config.toml
num_hidden_layers = 10
norm = "rmsnorm"
positions = "rope"
bias = "none"
init_std_qkv = 0.0334
init_std_down = 0.0334
optimizer = "adamw"
learning_rate = 0.00169
lr_head = 0.0123
warmup_steps = 361
doc_mask = true
Each number is 128 + 32 x the weight over its row's rms, rounded and kept within 0 to 255. Layers, rows and columns count from 0. Numbers have three digits each. The size before them is the row's rms in percent of the matrix's.

# layer 7 MLP up, 640x224, rms 0.132, rows 206-237, columns 0-223
079:143145124138077150123133113124103123169127161119107143169095143094085137183089140179126131136134172098134168158125138162145178105090110067119175122092150102118147155108101186073164125127056164064088127166109170134051164133140114138141096098146101168120140118161163088186116113128133105095108133096132127079155093145122109148180082103129164092123084102137133126065132139083086152163082108122139151172069131101141116174146141174144128158089112100084163182143146110111096082109053124090072139116156162115045156093177051172168126146155170112104099120141117187121128123108105106074074136162065106113148159126131154140157123164151117137072118126155147172182143117185085207177104
106:148113095125132081121101096085103123170100130140140163095106183107151081153074096128109047156079177104142158161147131140137142137129102147048124128132172149159096181150171136181107115140145099122150147156103084099150080106108115095169095075162118161144173091160105157127134080125138139119119231130148096144145218194143131162166106134122171155073176137129143138142068122140183131216168066090150115164115128105184023196161170142095101133193107141129092164157092159101099096123177077148145169169108108138076110186171131150068124144108145172135133130152157133138111127147152118114113146161121139116146158137084108129109149146141151076130107149102109110106125123136153124119106
094:133103103118160155070115158126133105135101046141110139151127116186126071156180098079146151115111088100146090148139131088122145099096137119099154195145153105107144172102168111101159119094132160077165214113150139138134152169125117095157144155113076139121118133131126135061107103189130089059142114108118087126125183123154155118183109105056184101143166196136110123096132175068133095044126134172102170147063128130118069122123159178177167093120167078084126121119114119126181091178132102136100101139090102152133093172140103107159088095147128132114107120069179119149062153175148162143109169091136093114180118160173158141148135162134194095121143109072154111149158137185121093117151
093:104151131163088121132152111070128126042140150117181144124100137135129116093110112146161096101134104096184148130169113106164120149084124084089088098143168120150120136168127118191140139090074127072180141146132183160173100085142126124084101111175142186160191157136094124155114132130111131096108075089161132105081116169102166065159160065111101146150090120111087132172121122157104204096094035119122139166124147131150128121138122144048101162101125146153095187072144064153087134121077085161111140104130178157143154097136123079142102129069133149156098170140155076210159166126113129113154153124124145091146173096163177097133200127141152160107120103112108162164177105185119131159115
112:120172148118181143155127186103127188104155109089129104148145150094130129067069171120137142146073122156182109144109156148091128087115091190155093146138149126140182080089159137160128126144129112147091131172078085143142093113164128122097118098132128112126123135142152155154193158148089179139176112144160154157152207076134103034127100168064101155100080200113135135174153065100117119141168158107134135126143123146108139066143121138150149145123133141130143057144144023185169129121099141126081132144137120126147143112145163086069116185142080113111152137101153131100143056113107153107151118158162095133133090249132124102071118164128121150105152148200109139150133102100152113118099
101:119141101093138159128072098169131163116099164129101167131084062165082115106110175088145134081179125089093147164123141121095148102061149134201130145069173170136122158143112131092133115145129124150098145105087159087099162188063058124147147157152111139181068100138113109169100096118178117120087133157121118115159145116151102123139101147073075101085182114139068145108126160108178120075080091143184143122142075111089094098071169164099122128157110141183132151117089102086127101166125136059139156088137102131149141150070141139138127158170130110143117152052111132131074143056113163120190131165123087077109053072156132114108132089053105093106098139150106135140095102118130141103131
109:144165068140153135066183127137162057127097090077098128121128085123199141075126158088139144133172203115075138115149117142164127104140065101202136133153135199169114109132140108120142147110135164132095153117163140096066119083079123111125104074148104068152135096116166092144123095071097139159123091114092056094173156088085183139157105132121207147145143158140174142133099151114186127111129177106138138120117154133113149158213137114112138160107124106094118092117186155099141106140090084176134127148142145125081115147118178146148115124067200130084117112143139121158124132137120119106116153108106188146146125100099133149133138028197103179118106115094104135137096158096182063108148
091:103190123129066097098198080155114061129116149146139136119120166077162134147062131151119041143184106073123106119141134070104119118152185111107158146125123139089124105086105161064076098109113128122091124115106224146127127144107107126132116105148073150082128112121096091131150126083120114128133139098093110145107114183132123143145094140147145112136098063111123095157086106145075103113147073156125103156160167115163083141153144145080093157184155081206142180094131136101140156127092114163135127108124130134109089126195142111101115203142167144125131135190121143137169156108177139131114155106134154080128116040091135097108082103197141118176071114075070129078139085163097091157152
104:141147099096146134092122158110135175112131131091128150152110092146089201152115140179139170167149115113101127137113133172117075092128119173214063156140039125066058115113197059156080118110113053123162065171097145145107072101088114125085139101130113113132099184076112112085100159160116173102136136124135113128109113105098081091153140116102100153096144153105139140097108074115146084133110163135122068128152138183147113132154149138078131175152089109127189141116119076131119117119121100152121171088132190108147124150160227138140120147074143096154112148145089082113121116141165115116099043181149115154140172159153077190085121109101157132096109140156159156104184111112105145137117
101:138170103150165171063116167130126140112110096140118132185190147126139199123142101147061143141176136135212152128141128143140150115168165153111115142101156065127163136062155142172130159116163156142116135141112070148092142159115117118147133162108158157118108146114138104094174160124151068134182102134124089116134105083118100161174170151139082176165110149156175131126148127146130062119066123130143152087125155152143153157161093166114121154079092132129150141132118154184201092135114118173152086152071130127104132086192098140125147124126149152134176240174140182128184113123183127194059075069132115134108061127131118138127113133069198146105098148165206129129156132112104124134111
094:200147133136106068111146149198175108111130110099177157147079134066129113159156142110070152093149104115142146157076125140087147110122173093106137116136106172163121122101171153088149120091139157110134084114111198083076165164161103141156175165123104117127120122128172173124117135149123106120069144134100153103102114162134085133062209096110118107105122119138140061095161127084127178153067154110124142162122124097101129092157188106093145062141142079108128090087126135106104160066132175095119151077154101116116176063081095127158102176149177086100102130124118104144100094188150164115109123102104145169084137129213124126194093135196091127158182142110111178116103131123088078097107
109:137179102147111108127178124174162160096132107143119118112100134099125167091117196097148128155173179099125144102106119180167159143162144128068147105153152121125128043060131120110132151075123131106147093109127145111070161094166120127156075177147103188101107105183114132068102123128148106132185093125119123133070108118110169065176123089100117159165121095163113195101120193159124095146110098113170135101128084183085168133185126078159142128148141076156135112116100116144125128133116173125118143106132109206153107091143122118152156142098131108102140100134205136114181101094089130082077067134153102116089061133118104073168134083164111137087107139172136180143048112107084106137208
103:128092095112122167142111082147102149089109186166081124092125104187141133107141112109147156146154112091084124108147121105180136140229085109140077129096145209132110108126110143125158128181128152111103161148094091134056117114169091118108178147124101212153127164081126094137132119113131168198153085080101097103092131122116133151169123132090130132164121111124113169112084077123095110121081145128100168114088104146161113131132097056113149184079175147137149091111115102129090171167071173102105190158130198088076151149136133146146169142100117150132157098059134129100148147145172058123158195158098098110102094152116167101121148120063094191126118100147154199156128146110141076133097
099:069153185130238124079092142204225148177171103142163156132135130119125180111119118132126151154106121048147146135104111119109141096186136105119105163151091129120123152148098190097122116140173116153145088090138134128094118113118118114133095164114175103062178085118219109172178134143129094110145137085140138132152114137153066146107094190085093104177147129109145111206150104170099150158104117173110137089149145057188142086121110131164160117127105142122145144115158130139128095117112102153138109165145133096173140187117163138125109152178125158139106129199149100096083153121133099174143108107176106132148162148029103184150121145095119113172130111102127124163106177139108128082130
114:114151077166151145111136166092110117082123081125090097084124135103162153147056159099179108143147138131119173184095166148155111113146134141121114161131123075103159082112122143089151107105063114114114112143093097126130088140150162182185158106135118183101124115134107158071144134080098086144150070144086105124132190194143117063181148171111144135107155150130109118085157137124152097120146175174163133151102079060118125161096106160112156113100114112131111137159136164088181148113126153125174068110120065127107084154108127187120180178148152138157181135121123102143116188173160140147129152085152072134166102149142147107140152130208165117108138186255124072116100087104127113105134
093:153104102105125110140100086145111150141194132138135158121098110141103071128141163114139142143180119174116216144154126079129199112176169090114097112135042160159150087163144098094142126062102158109173119198139140075064156117145108080131143129134110163128099059099147128088082093098121143092159073089079152109137125162131125120170143105139060107156134088180069094104110168052123100122100124134135155120050124142142125074140134086101120100102125104134106118110127114081120162177148184100119164164168170204151145133098102145147151112181110077115146131086107099193129157137091155073127154170091149195090124161128079068121104165152107115124081150115136127146160142159105114136122
096:157160124096090171146180131120156146095137168126126089132143177091139023120104159052036099115174172112068161139154134133119156151203096109175149092080131168155050101081135151119122136108139115149134135146151111132075126158146087116139102149139113156116183061139149142112139190092126196103150129120137102139063104163086142054152093156144152132181134113186081121130054058130159117167083129114097116128153140126152149126144115114105138072176118134144151143147116145132137186139120145114175109163143102205091094178160102145138156152141142138124186120156166131158095168114086124133151130150169140107140172138145151112091079150141149167122102193121112146121127077163083110139072
099:134135148103146122143196109139126142078177167134109050095183162185177159128128134097088145159163153147086125130105114150135141107219122077102081152155138097119074141124087183140121151122121128080140109139144102173072163127145118125168078156124145146133098064119103103095150074087115125102166139074068114106089127097126150134155060133085169090192095078162091164129060126149139165186123156147111153097075183111113148173115123123169108087152144101145159057116142086111172147127075092124136075168133150176124109134139136101111121068130134143134143109152112081094147166117100073142121130109138105166131150102121167105095099114169112169081072114135077156080090225130134143118128
092:148105101097102062133112101133098072088130102141148164137119152177186179084103098116127114158070145150138175111097149148172185141082078127125099140136133080211148161112121135091151112106069093114103140158181166140103108161096118109155093097146165152155170117153143115088127109168170138127124128135166095108156114073080189152144174101139118141117128085106137121097219111160098175120112130134156146156100170096128127193130171143139056128053153110062127080123090147139125107130077170136117081135093115121073149034147166165138144094149126130164085185132127152107131152183144176151139099138111147134116120175081136138115191184109202119100128175145190083150134127114105137135136
096:113155088103065148118185083157110112097118172113094122156155147142139106107083174128205109110189126140171115128151112155132086173125107119101132108123092112128087134121083204155103094110130099151069151110072129100119140179082090127178154090160092164131100126199169119175125140134085142093126104098135102099093163121103130155158081124189160134120125124179059116107137167116127180159174141185174135143159140193147068183118121149122083096099135092189117171164171129074120193129064055160159145155090124190133121134148111156134144193075137120141190170100130155103160129174147141130144111091147175100167135106132125123138100132131097176125105121116080069127120095153128112185128
105:136125065149171158115196116144151081082115090113087110150129148103094129077123082172143153117150134084106105073146100113102116086108149132145124107149108114106172142068147149124139161091114130120116174109155131152131155134136170098097126110141171100200105061127105128119118130198124149147182122090120112188078113140112169073158149137132157087178096146105140100169130112130097111089073167121098144159084157091132093114113147132091088170101130024077142162159094088155173158204107155175138094140130134162130078091147138135174114066135139128114167131216137122153141138104158107099152130086113056188156090100148119091048169132120094123141088141129045140114082123163089148141137
097:110143130083136130076081172129124111128104132105142138133115142157122140153132129163165089062168106083126090087143157103083189121126161110108171173106150142157112133093178091120132075090092148129151185082128115160112158111055122105135123153149127161148134115153191123119157100067150107148167125149157080093160055152103103076160071135133144183151089139168104156109139099155161095077070087113115081135096129149131091153123105166122157123123157137130131113118126147086131100177141113148116128188132161140115149108195104150074146159115181175153124180153099164151092095103147066139101137189102092102119113131125085100122057182081119050144064249107118131141100141150090110168161
094:160130166091116108160135144106110054129221113181135133102109114167108168116137103121106144096120122163114185129159140089131081100123153105131162138102048121168152153165098138047114142143159148168108090128089172132105122136120117138134133147071121125127202076164167083123103152174036166118115100117135151145145133104153120162102152117144108132167140117152116127183071111074108139158192137066093140074111148094132118131133133156123110092112144169134061100077147107083146189079183101123134183162110148090163102066137107130117121129092074086156177147071084152125130100152178114078217109132175124185138142111126072125136136077142120191157100113146178115140145128152116095126147
095:156094154139146113193101088176143162139125138122146098116116054219128110125171169177137156102106102204126149117120124142156069156077160114170122130137112114135117111109074116125043101120129020137093139147143099105195137101106142144141163172153093133076083133122050114157117114117150170115180140167164165130153106102121137120056161146153164129128106098123095136088154135128098123137093155136072132154158081163110143071086088092136095069091167123117100098139142073121143119144114185123105140071133110093131127137106180117090112131130065154115128131095115144164090122112095128174105100079180083134107166123151140114089186106143101130117145137172060115082073185142122196143106
087:107122075164195065082130135138096112137099066134091137148083143124128106152122161125145159114093152178132128076129124157097097121129135126101076209176164141118180149073162141072129169123133099216089127084108161141116162147111098139133103134142143098101091078168124159093108126139134091096130109153164101097157152151130106139135147122168134090106155171122177082123191150146099126132139132132074093173139117126133175136167081157091116056145121102073101107125060179112113125105097119143117081092124148148091153125169108137107145096183162122097135134176176144119094129161142047117079143155080165090137176175111072157195160171151089150095197134118177116190085096113162172118125
103:102185084141107098094162167133194099121152106088115157146154192060119104119112115119132121137142158064142165113160130140152156149091110137162094080163156148159175103120201179122135117060119130117128096148123150150156116201089154104072141151136175147120131095114123146153168183089080134115213141093174088171133184073124120048117116160151141120143097086064121102116122082078113163134129092156117050132078160153107199139158127162085133131134094083106157129123093138147179115160136175183188152156132109139136124138187096096166108178126149145161110158183130142156100084085113106123138093146086156136128165130073124133135154137130107083124131128084129180092101113184111152163165
105:075152175117129095114106164165156158126109129150160078128110103158122093147171131126138154081098115152095110135146130133135084113155144107188157135165093145182123093104123139142100114118156093166164100210163149080070138195114130073135183110083149118122044132151127142086109162146154076105132109138102134117191129151082098137057095125169088142150180134152160110157143169101121155109105152095128110126127134181129107079140125086137097107110099158144147161142083126130112096088188182089150167052166123132160163114060147141106147129180092098138161091066151133145147111201073207122108178127092108175104162145176174132135166110136101105107153139137080125144174115063142090075081
084:135141115117105088125155096037085108085150151169118129080122181189162177160133114132120131095102151173091137107126150104151081118139055173117153172150182095171080152139128107072118216191115104198114171160132109066094162123100106148143097107107091163082137164122099163128093081122171146137117131158138093111106106168107103115168139150158101087154156070169148188094049105153193150115125125071075165073137134148121090126091106145126152106133150163149125132140148160113112168086121161106105077161098177168101106145125209134091213073095130136156109100135125137198104157127145121087126120172126123138138180108126071139130123132109102132101108186127141111138152093130126138127114
101:158088141154122082141119087125135128158075098158160153123088131102132099145160139112150119097092110111164119072189114104096069156060142134087161117078127152129108087120202183099155147143101097137177115113133143141168155158121122093130137128077070128181119137185179172141157106133167100173088156179107153124120117123171124156110172120148150160100175140134154118077142149125165136167124123119135111156175176160074170168150106104109041158113174146154064106056108151113120103101124104125104143138119114160142112115153141104134186078076126155085123090144172123176135055175111095159121131093057165092096167116148098070153158077108102120131175130178121109149174132071186065162097
105:126088091184155140161133103140119168131136179190111115163137158200144099123034154152120132075142140129132128101171138126104080121140152131216085111108080174156178103134062190158113173166106113140100168123156117098147113074085133074160109137118194181130084065087124222185095099114120180142153159153131084118130157112148181069130112176148164129162145170135120139105131128113196086141131125150177152101119146130122076130127146147111128140134104072092149141134122126141107146153104101116173081104107183186101112140078128157109132055052122146161155142142148113189137096114132148124120131143154141145113171124077116105140084142092135151131085125123109087147063113097166154168116
087:102140140106113117110101144094124130142080122150166124101149168133156151074126134092086084138050182206138126115086128155108097057139089206136098134169178156125134122144148138128105145152101106169135128120098107154145083120075125126126173174061134136124166104149154177113182117140114172129179177128126094133120180095137133113087166170127166146135115181113124114155108141127147145162186166152143120084129084137168172090203196070124151132109139141069119110169170212135119125152142129119146140179098173134143124117102138112135095127138094099104221130091157121180110105099129153066145117170133116204115145155103113105135151135152218180136122143140117078056142114086176117073140
096:145118097138095072087163096179169070107135135075182111147109112080093062088156145110118179057182104100101111132081179116121149079084153129167136097115092134167147081084144115076135090055080154096190140061134193081056159143137142105144123166132111123174112101077113157104085183114125140133114092128156167151096076135102144141115185096126111129114147084121068062127166116041131145125106101090164102149121159126117125127126115071068110087118155075132097116087087125072119156172091168130152131117101100173082135092102095103167159147150147114109113170151067071130123133150103136087099137129105128121110127139177123083104131127179125104129129150138109152136129150145105150086155
# layer 7 MLP down (transposed), 640x224, rms 0.12, rows 206-236, columns 0-223
109:135093100084115121109111120133127103146123143154130255117164105112158143145118110128010112129125134188105113147091098097125119116143096118135150128156116127122095127131124144121146143122150141121133255125123104193137114090119115115150130102128104140142139106111219123170090126134140117165141154107119120121153115122084139132166136146118112153139146141123123144116137053098118113133255151127098163143134122128127145148130124145084129146109147139136120119150151122127114127119151097119176182139170172120123125173121000152139142128146157142125109140093152106094143152126222128141091114130129130141255163120147106118118128130095143101129080124132109097119117110105142081113143
104:138080114094110142146103120153153124097073116176085113131120108150192144121193170176120135110112199187173153125142027144109087148079127121058164118102128133155147141120190096171083112127119142118084148147203106104140143160123169063148154202199132135114149115131162092145101117114141138125113149126128149128109129164154169100096148088207177120112143127139155094177115163118098152162101156173123122165111132107143150143062095137092118139039120159106116108131117172116100091121157170118179120171128057131137119161158119127098192114058105109144056174114195169101153146091116119110154091156132073085128135109166118089130148119076147123143171109140122116136132113123184161090100
097:124127182163100142196126068105122112098131178144118180186157086136127119111086133055162114068156102140103082183131105138100095117085183156124127096142052144072228178111142171180122145161110118124101131136101117198101145135123183152118163169166114117150107088073127113131096181135152096188113155138161107119094156150124124139146118127176177102135161132071136090122030085078127115123169063180157158120123111184164136142134110078146167112152108129128118129128144112115117088151134154138166141155139124043105115106139132140118127170154072153173097109195105139091116127129157163152177191148131141064139123142127139114121092092146109167100093098127168142079110138150123076131120
103:117127099167123143106114120133141119127127125125105046163132139157141217099211048113158140108047120085090142074155091185106154127089153115136137163122168109111177142109071090090175103142138147086121126181140111049110084201134145113097125125127086139124129118095147129134147117144056169153099075144127119144140109105144127143152139116093128150128080075096159150111131178195087027121089169162191154121153126090138164136163144146095107138110161076149161078176162089125144131175159152098113144127144134137149199170120130108152090096111123164146147102107109076133150143106055091123109177149164125107133115102118178111107145171120123196132171136158086089115157128092130175130141
101:147105071164151173099124083159097157172134122103174162171132093102114140148142091134126185121113084097100098136123141110132229132134155113093168106128113159158182154090172126156146113173147107051130120122142101140151142153122098178117139138130122131200108144174113119120088110135118078118122108060142169168146125109158171079113090130143109146105165085129175151132135141149113109060128186089129132107134151095101058105165142177099145104143128105087128158169148130122126197087189090124156152169139051136072159134207092163143194202135209111099136156162139144089136081174164142153122118137113089108139097103144132141102173113155136092185146161164123172108159069152140096076133
101:102162104154170107130174138097145114153117142039115109136139068145181115083133149116106147131145097147161148119148167091126109151120103153122167119179124150199105176095140139137147141136125119122098119149117135058116144135081151126144141115118090088125065155164103119134087159148097139166154171113098185129129169122144102110130130086124085133081129117169059113130080087102075150150154164142144159128164136136124153115174188128123099082136069134151160125165140115219120174152092092144180176137143185127163165066125095082120131163153136185108152206157069177121093165098124170178107119131166113129129184103113174085084165087130157118169183161160125124208171112082140121171199
092:159135101126128121117138132210184123182117158083173117118146095122116131121106146085116127133131195133110162123184119121121176133158098129151093098175131141112174106161142118093121092028109108096147083146155092149115213136111130140156111107174098086104080109090132117200118088111154180153144117149115170079123142135044142148137079113091139182121180153118137134093073189134143162147147144120089155146091089154080157157171165127131192143148138084105088148167151139114122112138121168107107098184140178171171142127091085160171103122119158120134107090099141096105155159087124109139108162150100176117096107048146120065183102118109078192122132146106182160169083091188156123127092
099:127134191120137138120150128153104123057152135144158130129194126176107159127161162087111147137099146155137087170112140139070161058102133151128142166094153086127059106181162102131068060138130090137109159153140143155124141109138093150118110096131181210131126153105132139113156137118117115134179110133124101114078130104124127145119148152062093137121167129102100150164158114157167097119119114197103166139126109134147137119030146210183095153123083199149111070105136163067169111111149163213130109158148109101172119132088100126118104096157104096106124135095154095160144078120134165123106158162163115165172132118176125158127118109088068109077041117116122167148121170143141220081149
102:105136178104124133168109156130156153160160086119080143095064102150127073153150121131067192092141119175192139195098117119117171154087130060106058111066175134123113108121170131150150131066158115149148146079123115155102130150138088116100091156126089104135110137145172061120092129143132139096131139179102135090122105102158157100078125116101155141134153133077137132085122152117151121155120068152145141140058072151157066161177186148034118186138089163104162134064099106154077057130096120125179113111174112099161119091089095116152077133089140151105110099153184110126143150083162136171107091095102079111110181125103113137145058095081140124168142133156166121110123131142122102156114
098:149133117107072117081120094152130173149130156117102148131153133162190155122144088145117100131120169112142097118129120137121147157079120128158150116114099195165132164128180145155123123117094148201143148157159208159154124132106110061126139050076128124154112106162171096108137149105172105118161119130144173117093140105134183136155130142211110124101088131116099174097094122152133101119155105159090151114086097158117168140149173114079122152130129161204146099139037065121109130098170159140103076141120078148096173150089047149171121138111109126081142112092162163121131129135148158123110143068119168088159196112120132098126162150133137160152072116201193205181135059110150127203136
097:151074109166117133196042077155021169111139102168127141101086098125124125100120136150120169068115122125093112153104084148142120106225185102157145109135122089153111067131110117138119093092104180141143196097149116174098163139137140046123190090167125148207091137101120135084125112147163052125132127123064101102105091130148135136126113102103120107109133145135126105146138093115150110084060128060134136109141145168115160157106146118064110146138157103153088159158168120116176104166138110124146184105097081075153145171183113139113133064136116154135145095135129117128149187171127105075117153147156161088176159097134170120055087116121137077083107126147139145151143125111124094109123
108:110156127139094148111169122158125172161106126116052157140124151084185049172130128121142119200094147089110099069156141141188179146106225076188133097134083100169118110113123125112092144134122120090094148077101101173134147134121158113132111142154114142162058123169092189168148071170149114060154104145113128157113130106060154154205147136162131115170161117134122149153147148180124173150187125129094174056170087110096089130143179105132114107171120105150078113196101099118124137112150118128109156150150102132118131150143083115123117099140126130076126123085190145110177069174173113096073086126135133083141166121105154156117106121126121103139092092104189131095149174172153140150165
097:103047135076140108089103150100140130085102106142087135138150177098134141178100134136187169181201141144146124079108097133090142187140167121159122088122136087120169171112109143152113134073169134095135097082121120126095182123108137102188173148076145075138115160098133140164220157101166096106196109125093145138124135151138124125131158162135135112104199129141198116138146136155144128169111090083128126103133118133133130167143093171117103124150090163052160111127075147123119084176199117125187175113148145098143104132098133143103164132084122145057171159109131173119141135119142142146091149139103178094098159194091111163135102117125107073136110095143114219196118202137103176092134
100:089161165160153133077090101223184140152139160133146124153148160099083103150088153141108096105211121063103134155186109133113182136160161084120138137138123161103144169154127193105126142117207117160107170099093129134087046121134102154147097124143143066109159127192073115149148133121141140078085091149175158127153108092096105165153064168083077142134174139128125100127187099197127155127140145129157157189162152122167072119150075162174171137175104130092172177118117138131147096138101127119120146144067138094087146150113140150130070162130168117164132124203108120179103147119130161179126149169162151104135119145088112164182119138087100110125162167130097152152148159171116117095120
111:079111133162128153125126157105159138103083197068086082130130142109121133130132148091107056131130111088081138147148187185079150105135132126142041123109146099122069100081126157187147141174133139107073062134124106092203107183137145145152165104177103061116104130189075168161103140081148099170146122146077128134139124100137134082118136064146110158137137118101125072124154172141143155129102098082138133108117185142103131165129100121172143141128117141173157180100110158119157151079143118128140136130154137076106168112095133083121124135124170138138188169048090172070078150104119145147108158097106172103092099124198149098090109102127181107178165163164132132148182092088156171171128
099:114115118096115074133097107140105098129116158137098177114108091112155127151173114112107118061186123131066082152126161128091163103169147117176100168120095090092097108120118119108119106113141087117181205143087142146099183100146098103167095074212090085150156150116118193162148178107141184153117126119167111101127101182116074066123131133189095124179160127180145100111112077163148140110181117104118170157176137106128109163136096110113107132123100129095064159176147127103130142128117088135153151092095094114141172105169038166083129140154123190092096118143114105125184146120185139137095122138098092141196166124136084138136112092099116044135132144174173059119128152116076115106170
100:137128140098109131118121105134129142091114159111090160164095088103088100111107077096059162166137193122113106110137135161123088155114083122196107060135101109107114112188162123140106143133095185115167145178151120145126107110153157088178104058166101104139180098133150143162125101174127135120202165114083124104170115118148196122195157132127081153120171097134159128137082105116126163099135058127113170184167154148142142162101122112078097107137105073109151128161096112100103072173144174110052152100173162091141078121095009137107123125144092153069105116133117128137169137105145092096098136106095085172144138151125121132102102119145139081184170079171144174092139106165161101137181
098:140093084110156129098114170147143139093113196119104140114059133121141093160136121093139170167173154132082111135116118126135152136097137079128096139151156145184154102119081162124121068129143149109128098189123152158050156101074103131106061145160098080105168117077083174164069102101153120121147140095118116132167174121140198141091134129131160109116142127192151096062132158114148164126113124111145161138145178127113133107125120173159139191151124092135122103125139088079142088207141120116127095139103169128135161126186112130060088101104137075131104112163091000186137181169110152114145092158090111167078119058138156103113111060160108097123083150133130119069095139177122127135140
109:109120110111131151099140100101121121174086085128123034161105145165163188083128154094179177073059126155160136070042125141121137083141164120100159227133225090177152098141146128100154139138093178143128181159140174057123125138148093117139155109145114138162126143202173163086104143128110135065127121112142125110155117166133136150140127102160151118111123136098146127128146083184131104115079167127139135133072115099132124142076172136176112145099090168178162115138123148153094119117094114106134094154091091057117163135126139132157166152137136115157064108142104120139111089146049125130082167120152135137202108130105135139116164195148111123121109142151066101097185073176151148120145
094:129153143128036164146152154144146062090160176098092183198143114097174168120173081145065099102101207141085102125146135153118105066045073138111122128077119112164088142156068128133078135189106162154138158144114127123089133148120163096133146134151159136105108133143189097120107145096113114152131150130146105060105190140081174108130141098142110165118123091093160098129107072078149096124162110128068047105131093147124114134137148136108127132107128174140137102156098128095107062110150125132127171144126133110104174057133016197156125097187169114113159154175152138151122159144165155107091146127105154124140115134170107188102102135131111129107094114110096146164127140126152186108126
093:099168153110153180096192149152160143125164152123156167167122131125137139153186133081128124117141109105115116148133117095117064124150206219163181110135131102133117162088212157141137138080136130147130110160167138122142115146123142193092158112101121114071128016138096124131056153125156115047135160117125136211088063155127117105176126099141121176117123096172171141180110110127124100125159088110102140118018137173162152115160117127155122102094119138150133148148136127088149136147123060125138128186118095132146128080127096162125162095132094109175125049172136139152119093166159073150113142091165090068100120114122124084121130165129121157153064144097163138085121126113108145096159
092:082100156134122099043229102119134037166161112118142129143202144164123090122096145173153137175034098152160032118111168171083182124115110149180113140094117191147070126100111131136190092076039071172126173169113099122072140149115125151159123123119175150111150132113136089110110157110117094101180080110129108103120092139157160133133072156147121163112153129147105118116082088133102116122098097118106158103108148142147164162080159103118069120167150124137124125156120146146103152116153137148143119133153108151163160202120074102109097148123143108147098125077150100072119137129126049125144082117114110166105130161099126117187109137154125137112095103102165143130116109170106179164103
103:091119121106130106114136173138162116142094139162084198160127141127155111142137107159082117070119023099138119102135095093096141083077161131119144171097142133121071168140119136134133151135119094100082218116073133061122115124099093115160077115089107145137156100140138105123159120133085150141117162087177102077109129136127152172122136166154171128138110091119123151148176062104103186102221157168173145153134139098157118151089114164129105137135115136145189099130162105139123055065140162140131154148096137101098148152101050129095121158157153201192121123159103155112161137137051110147118119076196136112236144131141145152129115138086110097121153116129172185131135159160129142175106
103:147127116100136128099153175131145115180085128161127149124104130115098154136150176197171101110117057149070119093139118125153175086102151118128188134172148085094108141102168112108145144157137060110107053141151067139096137074181129073118133150116122054135129143098071113069144073130108222113152115159132109188144108113130141112182119096123070128141112099153108163151124157176164165074185081148153171153110129108181114156179133104132040144129130166134079101146159110170126121132120131152132136121112155128098121137149124110080148154117073166187138080140126176131121133193135147144113159113142049069145170131125155083144114124115106159159134095181130146107088199189136166141087
099:174174118162133150101176049114079133141139084124115020111140128119173115125071128095210155098173156156143129080108120146079124141124119122049135215153145132179105111108177141130147126137119158123135125162098069077191097124152168156133154081164112173129105101108139141093073120101104144152120068094112110102095162088134126150161168085140136078135071174172093113098189114133089094160064183094117141122154122088157093143137091089159118101139130100174099091131129115114126152128082094158131152099145138136115155131211110163148154133143148108119084154074091124128167157130041077134118196139150099124149143128101085106132134153138158138153144106122114081142088080154137142095100
102:147069128068085147157108092182096113087161151092068164103044092142132099103200134165090122129177119162105117189151083134114191150150155116141190058113039118143167048113128117127105098156087147066169136155105110131144130097135128097135188124185083105141062145139184116095098165187060116122118093171148131110122127133133123128127149116176156130080084139115115112068137108139144105075157161117148104179173143091181163142137156105092100122086102090168125124164146132149136169135111122151133159144120108157099148174127070159128145168095164147122161121156115152119173122152166145158169095128118160188131122148176163121111154107097131164074104099103169103157134105162119075157128
103:113101137140141144224160093104130116119151167185133081136153141127173100132147141071201122126120109063078098126148120135091089116139183160182091151075103192084187148094118123075116145174067102080165115153103079110090139126121120082125203144125103173086167147121130152188139126110144138130143100138153174141170168106127110052143105126135121156121133115181151147123149121139143123126091109156123181104126098147149086108163028151158100109150106123144135163133127136081197066134156150109111103158103164110092145127168159161120090127092113140126133144147196144152121119125077137147126214068127119115122174148087161121085049094140104122138115145113159102087124054127151093100090
097:104161129145120137169152085153109110117135093184101059101147151088149106173100140167166143048162143126134161121162086099045116103137169178141156173114168124145113117121085108105127136158162140081102190096104126065119173133095119159176123155117145129187170108122137100133093116136036128152124116172132123047141144145105136164149092106194143089165097124139170084142105117207118095108064118097131132056165133097165155135165113114153159155153108103123103184158161059086133099156179093106174166133137130088132113148111107142095127112131169160133191083150124159091132118109069123163117126055132146163188113147126102125128114188125118129128077123080081085088157140143081140131159
100:118155135075108145073181176075162118091130179090121157100133103166154110153126107115092124152088184118151138119106146134088128120106094167134176086175125125114090148089186119175154166078161155137159101141105134112096032129059106128079101178147105094104096140160151116103136115101095104122224094146094174125108097091113146156162099142142097148183170127150118156132093166141123107125180125098127187103171086096090147116184096168169159095140072118188121082112076124184142151112116097134100131173138124131072065078124082135165123176143128144103138114142088125132092092156144128152152143151118103202117097096137130081119157117109183120158137207119109105124156080197113079118152
099:144087189090146118187048127128107184134106145133104131110146050197114146136147082177106086098089075101176066134088097111063106058088164103095197163136142057120106162151119147128128078197117157148130162147099072134182096126150108109137118165159096100145146168109169137143109117152128100128164170119152154117125148129081066110091105101110186133120153116123107131169119085134133131085129079149103120161088038152122148118130066152167074138163127161181152142092125147107099068086129137112111133125106122098093167139088098148119173126093092136131118118106078160159134128129134084128130127182116129115118213085143124107146135102075077114188109110112134111064162125098158129136119
126:159127168166160115099147172072114153176149150180138142131108139224147170133095103111070126080149158098154182152137110106109142088098166128148162125122167114137141154193165140098061116159155118133060183111096136141133163186159147144166116154065113176107177103148063166151147083142091133096118171110120185159189130095130126125154107112164129108117134116078146139120075121122093122158155157107135184057140139144157181113072083118119111140125164096140108104120158063114143086181145105119127146142041144194163099058145139056135169108147121136081145118158096128121129140088175188143114152131152110150138100166139135102134112097130188173096080102102114113163117177114161131154169